Weights of a small transformer language model.
Architecture: LayerNorm before each block, rotary positions, biases, untied embeddings.
Each number is 200 + 40 x the weight over the matrix's rms, rounded and kept within 0 to 999. Layers, rows and columns count from 0.

# down: layer 10 MLP down (transposed), 512x128, rms 0.1, rows 366-376, columns 0-63
# up: layer 10 MLP up, 512x128, rms 0.104, rows 367-376, columns 0-63
down366,104,223,188,227,206,209,235,146,163,160,198,223,196,181,218,239,236,218,226,187,150,214,233,227,161,276,264,187,131,236,215,175,191,156,224,250,185,208,170,227,237,118,189,196,154,211,198,154,165,129,190,249,132,199,250,194,210,174,203,160,200,249,244,217
up367,165,220,240,159,238,208,209,198,178,150,177,214,242,222,225,198,197,228,181,209,216,188,194,195,172,260,223,270,182,135,111,257,228,226,173,249,158,201,165,246,132,162,189,234,234,205,187,231,176,228,203,160,223,244,165,208,301,206,158,230,205,226,212,135
down367,269,158,201,148,215,214,194,133,277,237,304,249,209,194,168,240,219,153,128,134,118,230,235,213,164,242,225,200,155,215,182,212,201,236,228,193,166,114,194,168,206,249,105,223,220,192,170,179,205,146,238,155,195,171,193,168,216,284,197,107,203,186,211,208
up368,191,205,224,191,248,163,216,217,123,184,125,195,284,204,267,222,200,206,166,196,192,188,162,187,223,205,175,266,210,206,282,91,213,235,231,174,189,194,228,242,173,116,193,168,284,148,196,253,221,151,206,186,199,216,232,254,237,164,134,182,223,128,226,146
down368,136,284,240,180,139,157,182,190,186,190,155,176,150,171,253,133,281,274,187,179,177,215,156,203,220,232,221,225,271,141,150,187,152,173,135,213,169,223,148,212,185,200,203,224,204,182,144,175,213,199,214,230,196,210,315,264,272,174,248,260,226,280,194,199
up369,142,194,130,213,136,99,151,156,163,177,176,217,223,208,189,126,257,221,132,166,232,204,201,183,231,222,224,183,201,215,196,174,200,245,152,197,227,146,177,195,228,145,209,217,182,166,166,204,284,169,219,167,245,260,219,191,175,187,172,271,278,221,147,189
down369,185,206,259,227,214,193,192,181,229,206,210,117,154,193,248,256,196,205,239,241,144,245,135,211,195,135,177,219,197,208,143,190,196,176,227,156,217,147,198,176,186,162,192,194,251,228,170,206,224,264,201,211,187,202,209,249,238,151,173,160,189,168,220,255
up370,143,133,223,210,216,240,248,247,173,277,147,263,205,256,200,191,179,215,251,178,195,245,129,260,207,187,184,224,224,166,161,160,211,211,163,212,157,102,157,198,226,188,96,196,214,248,184,198,142,187,295,189,258,272,252,189,214,116,216,278,241,226,204,103
down370,267,239,234,161,159,233,263,147,281,171,163,210,230,221,184,185,199,231,189,221,126,201,200,212,171,184,161,202,166,121,116,236,171,219,208,228,120,217,197,217,159,235,117,197,231,164,196,106,241,146,229,217,205,133,240,246,218,150,197,161,212,160,274,191
up371,257,143,184,263,227,235,252,201,164,184,192,207,200,199,166,179,154,153,228,279,233,191,231,180,252,165,228,282,208,252,166,200,171,135,239,125,218,156,182,216,251,194,182,129,168,200,154,237,207,220,240,247,180,239,295,184,197,262,180,186,203,243,127,145
down371,176,206,208,284,196,173,181,205,174,211,207,186,165,191,195,175,248,275,196,132,190,210,283,244,176,162,155,260,194,105,188,143,226,230,195,181,174,200,190,160,196,192,167,265,182,171,160,217,212,191,155,248,147,221,237,201,201,164,257,244,232,189,209,262
up372,190,224,191,230,178,233,176,182,146,188,186,200,192,168,172,226,176,157,197,196,220,197,112,233,232,246,185,157,174,269,148,242,227,173,126,237,201,142,208,142,193,173,221,210,164,209,188,256,127,198,256,234,235,238,193,227,156,195,221,253,190,200,193,189
down372,184,259,127,209,158,188,268,209,182,233,167,128,187,177,190,179,191,213,262,218,266,163,234,194,136,189,232,158,203,156,241,198,218,150,218,202,201,172,136,185,204,182,263,154,165,222,174,190,166,161,147,189,185,224,203,225,203,167,264,225,196,253,196,206
up373,196,203,187,181,173,191,207,175,159,221,196,179,216,144,203,202,261,204,205,196,238,218,109,198,198,270,206,139,214,265,200,142,291,194,211,219,174,133,228,170,160,182,244,170,173,205,255,276,180,170,145,185,273,184,132,204,250,251,191,221,273,177,157,195
down373,118,253,183,234,259,193,243,171,208,121,152,208,182,227,242,207,289,190,152,148,223,107,215,238,113,207,224,204,165,155,232,245,197,210,164,223,227,127,162,226,181,86,292,205,153,227,212,223,211,176,240,321,189,264,253,228,203,224,165,198,185,220,192,216
up374,166,204,194,188,236,179,185,256,133,226,191,237,254,167,227,197,178,209,155,285,240,262,190,189,210,161,178,121,206,157,245,201,194,191,238,223,227,143,177,200,179,118,163,267,247,224,200,234,133,185,227,205,175,230,202,209,97,250,169,229,222,161,155,190
down374,187,202,166,215,222,214,129,240,214,134,159,231,241,208,176,170,250,195,219,99,152,220,129,141,179,211,213,178,266,216,159,193,222,155,212,149,178,179,225,258,218,186,190,228,182,147,206,185,178,201,129,244,274,132,208,228,215,215,206,198,212,155,216,205
up375,160,206,183,254,224,256,183,91,187,233,220,227,247,206,204,249,244,221,151,254,216,238,168,196,277,231,213,228,193,186,168,150,162,166,183,144,223,174,239,147,190,212,228,172,168,201,157,190,244,158,196,215,174,245,289,194,207,190,229,177,215,180,162,182
down375,191,211,191,197,210,246,229,189,185,202,201,182,167,154,192,140,191,237,211,150,141,193,186,182,201,226,196,207,190,190,146,165,223,259,166,240,198,231,189,228,182,244,172,284,181,205,232,152,220,256,226,139,157,208,167,234,207,278,206,228,241,206,237,189
up376,210,222,233,199,213,206,238,251,155,131,177,241,231,269,205,199,260,226,212,209,247,231,216,229,145,122,197,205,126,197,170,271,160,147,148,189,227,179,169,181,165,130,216,211,201,144,233,217,236,180,199,185,191,231,180,224,209,277,201,189,196,203,142,182
down376,134,232,248,224,175,219,185,157,206,140,227,181,204,250,169,193,215,203,173,160,253,217,172,231,203,205,162,236,294,233,237,141,232,196,110,211,244,147,92,220,191,208,244,206,204,166,165,230,186,196,180,202,187,266,199,224,228,173,229,178,202,175,178,180